Weights of a small GPT-style language model, trained from scratch on English Wikipedia.
Size: 16 layers, width 384, MLP 1536 GELU.
Architecture: rotary positions, tied embeddings, capped logits.
Training: a variant of SOAP for these matrices, 489M tokens, 3730 steps.
Each number is 128 + 32 x the weight over the matrix's rms, rounded and kept within 0 to 255. Layers, rows and columns count from 0.

# layer 6 MLP up, 1536x384, rms 0.163, rows 672-678, columns 96-191
[[106 166  84 134 182 177 104 157 151 128 122 134 136  80 168 166  91 165 142 141 152  94 111 138 111 146  82 139 134  87 130 156  61 170 175  96 146 173 141  94 160 121 159 117  85 138 105 102 104 117 102  93  69 127 156 175 136 144 121 158 126 126 172 157 143 120 214 158 147 148 154 149 164 106 135 197 130  82 103 146 126  67 137 102  91  72  60 140 129 122 111 151  74 107  92 186]
 [125 140 110  92 104 162 115 132  95 146 112 130 112  89 138 142  85 180  83 139 100 127 121 166 231 102  74  98 125 144  81 139 124 172  83 145 136 141  95 102 126 138 127 121 127 149 127  59 175 107 122 160 105 129 126 162 110 122 142 146  87  66 196  82 104 111 120 148 152 119 124 100 131 152 119 117 143 127 180 138 114 139 123  91 143 179 146 134 100 119 139 131  55 131 126 126]
 [186 105 119 111 189 116 140  88  76  45 176 168 119 127 170 159 112 120  86 165 110  98 139 144 112 127 123  86 144 105 141 161 130  85 148 111 204 137 161 122  82 135  91 170 140 142 137 151 126 151 135 123 116 158  76 173 168 164 144 135  90 142 114 137 114  73 132 171 118 185 187  84 134 154  94 150 174 138 161 117 140 118 119 151 149 133 108 162 129  85 166 171  98  60 128 172]
 [ 66 105 147 149 151 109 128 114 149 184  93 101 161 171 170 153 118 154 104 138 101  70 145 106 120 114  76 156 132 124 134  94  78 117 110 161 140 125 143 138 119 130 123 167 143 127  81 122 167 117 199 122 154 105 143 160  70 121 156  65 107 146 115 125 129 153 105 122 128  82 178 117 113 180 127 168  98 138 147 165 117 129 123 120 158 105  86 147 143 130 140 199  81 141 143  92]
 [101 156 112 130 118  93  87 134 126 131 163 118  77 126 139 132 103 111 128  97  88 158 107  72 127  93 111 121 165 164 142 112 143 118 101 126 101 115 112 151  68 162 171  88 137 129 163 138 116 148 130  93 128 158 151 164  49 104  79  94 112 204 116 158 136 125 103 119 130  47  82 124 155  85 149 126 117 127  91  84 156 149 113 154 124 134 186 126 118 160 129 116 190 143 124 146]
 [126 192 122 151 118 149  94 111 132 173  95 140 124  65  53 124 142 121 151 104 135 118 205 151 124 143 146 122  81 148  88 116 117 120 147  92 147  80  47 106 161 108  57 107 151 166 138 145 109 123  53 103 144 155  95 146 113 112  96 114 161 168  74 145 129 131 109 105 141 128  69 146  86 113  99 127 136 151 152 109 178 112 119 128  68  84  74 136 124 147 162 109  93 114 119 108]
 [105 155 150 148 107 125  96 157 120 108  66 222  92 127 108  95  73 151  98 106 141 108 158 128  96 141 137 152 159 145 142 110 109 144 134  92 111 171 155 138 144 164 129  96 127 206 115 118 113 130 106  69 151 141 105 185  99  65 147 153  94 136 117 112 106 143 103  65 151 142 168 130 157 140 163  96 103 132 106 146 148 155  58 201  98 109 165 128 154  64 113 140 148 135 128 147]]
# layer 6 MLP down (transposed), 1536x384, rms 0.171, rows 672-678, columns 96-191
[[109 121 147 140  74 136 153 169 102 123 203 148 127 104 140 119 136 153 147 174 111 150 154 139 105 159 169 185 112 156 106 143  98 151 101  79 165 112 212  84 126 124  90 136 101 143 106 116 171 210 141 135 160 103 107  66 138 167 163  98  99 137  78 178 143 207 185 145 116 138  82 100 143 133 140  46 143 178  72 130 130 107 199  92 166 215 145 138  79 155 119 107  99 169 147 164]
 [129 150 129 160 130 118 106 105 140 133 154 133  82 151  69  93 139 152  84 192  69 189  77 151 152 149 138 143 195  64 184  88  93 144 127 100 162 108 125 123 115 128 104 118 117  96 142 185 156  80 109 106 149 111 162 118 120 138 127 134 146 116 119 113 128 121 129 105 136 116 200 131 130 164 140 160 142 147 161 149 167 114 103 137 183 152 113 121 157  85 181 145  70 181  71 163]
 [120 112 144 139 129 111  96 144 128 103 144 160 154 151 133 153 173 121 107  68 151 110 136 163 130 124 161 133 151  92 129 132 124 155  75 134 144 112 167 138  76 127  94  48 172 108  99 143 135 119 142 104  90 124 141 115 132 126 108 133 106  88 151 145 124 137  68  99  84 162 117 120 138 171 130  85  92 132 150 154 186  86  83 149 118 117  59  80 160 177  88 113  92 195 155 163]
 [148 154  83 144 114 138 132 116 144 146 130 196 112  69 137 107 115 122  83 108 161 158 184 139 132 148 105 140 116 146 122 153 154 181 148 140 147 117  92 126 144 142 114 131 125 168 109  77 197 155 133 156 185 135 177 183 100 115  89 102 134 154  97  54  58 202 124 132 117 110  64  59  84 123  80 121 192 120  97 150 119 120 129  80 141 142  78  92 135  62 107 194 159 105 138 131]
 [ 98 101  96 116 173 113  88  82 156  88 167 111 145  87 168 197 110 134 104 123 110 123 124 157 148  33 206 203 100  74 128 148 134 153 114 155  83  93 174 130 122 121  80 101 145 135 158 171  97  87 158  95 186 125  79 145 111 140 112  93 178 114 140 163 122  88  94 117  87 133 148 113  87 166 121 122 165  96 168  95 107 108 108  73 164  84 117 141 188 133 144  69 106 140 151  46]
 [ 70  78  82 107 132 140 154 119 132 123 137  93 118 105 143 128 122 115 160 131 162  63  96 124 137 133 141 121 143 140 163  92 166 128 114 129 111 115 113 140  97 122 153 161 146 112  45 167 197 153 120 127 158  87 153 163 123 126  97 156 121 161 120 115 153 103 140 145  76  94 144 168 138 147  87 154  85 124 171 151 138 131  79 109 134 118 150 165 126 159 170 147 122  79 168 135]
 [139 181 138 126 160 111 137 180 100 172  89  86 162 142  46  57 109 115  52 165 140 183 154 137 132  70 136 145 124 159 163  84 125  84  57 162 136 118 170 118 131 185 119 138  89 156 126 137 101 179 128 115 168 137 148 123 145  81 143 195  93 168 142 139 172 142  43 185 151 136 126 158 185 126 121 144 109 123 142  83 170 176 103 171  81 124 120 123 152 119  97 180  77 158 119 121]]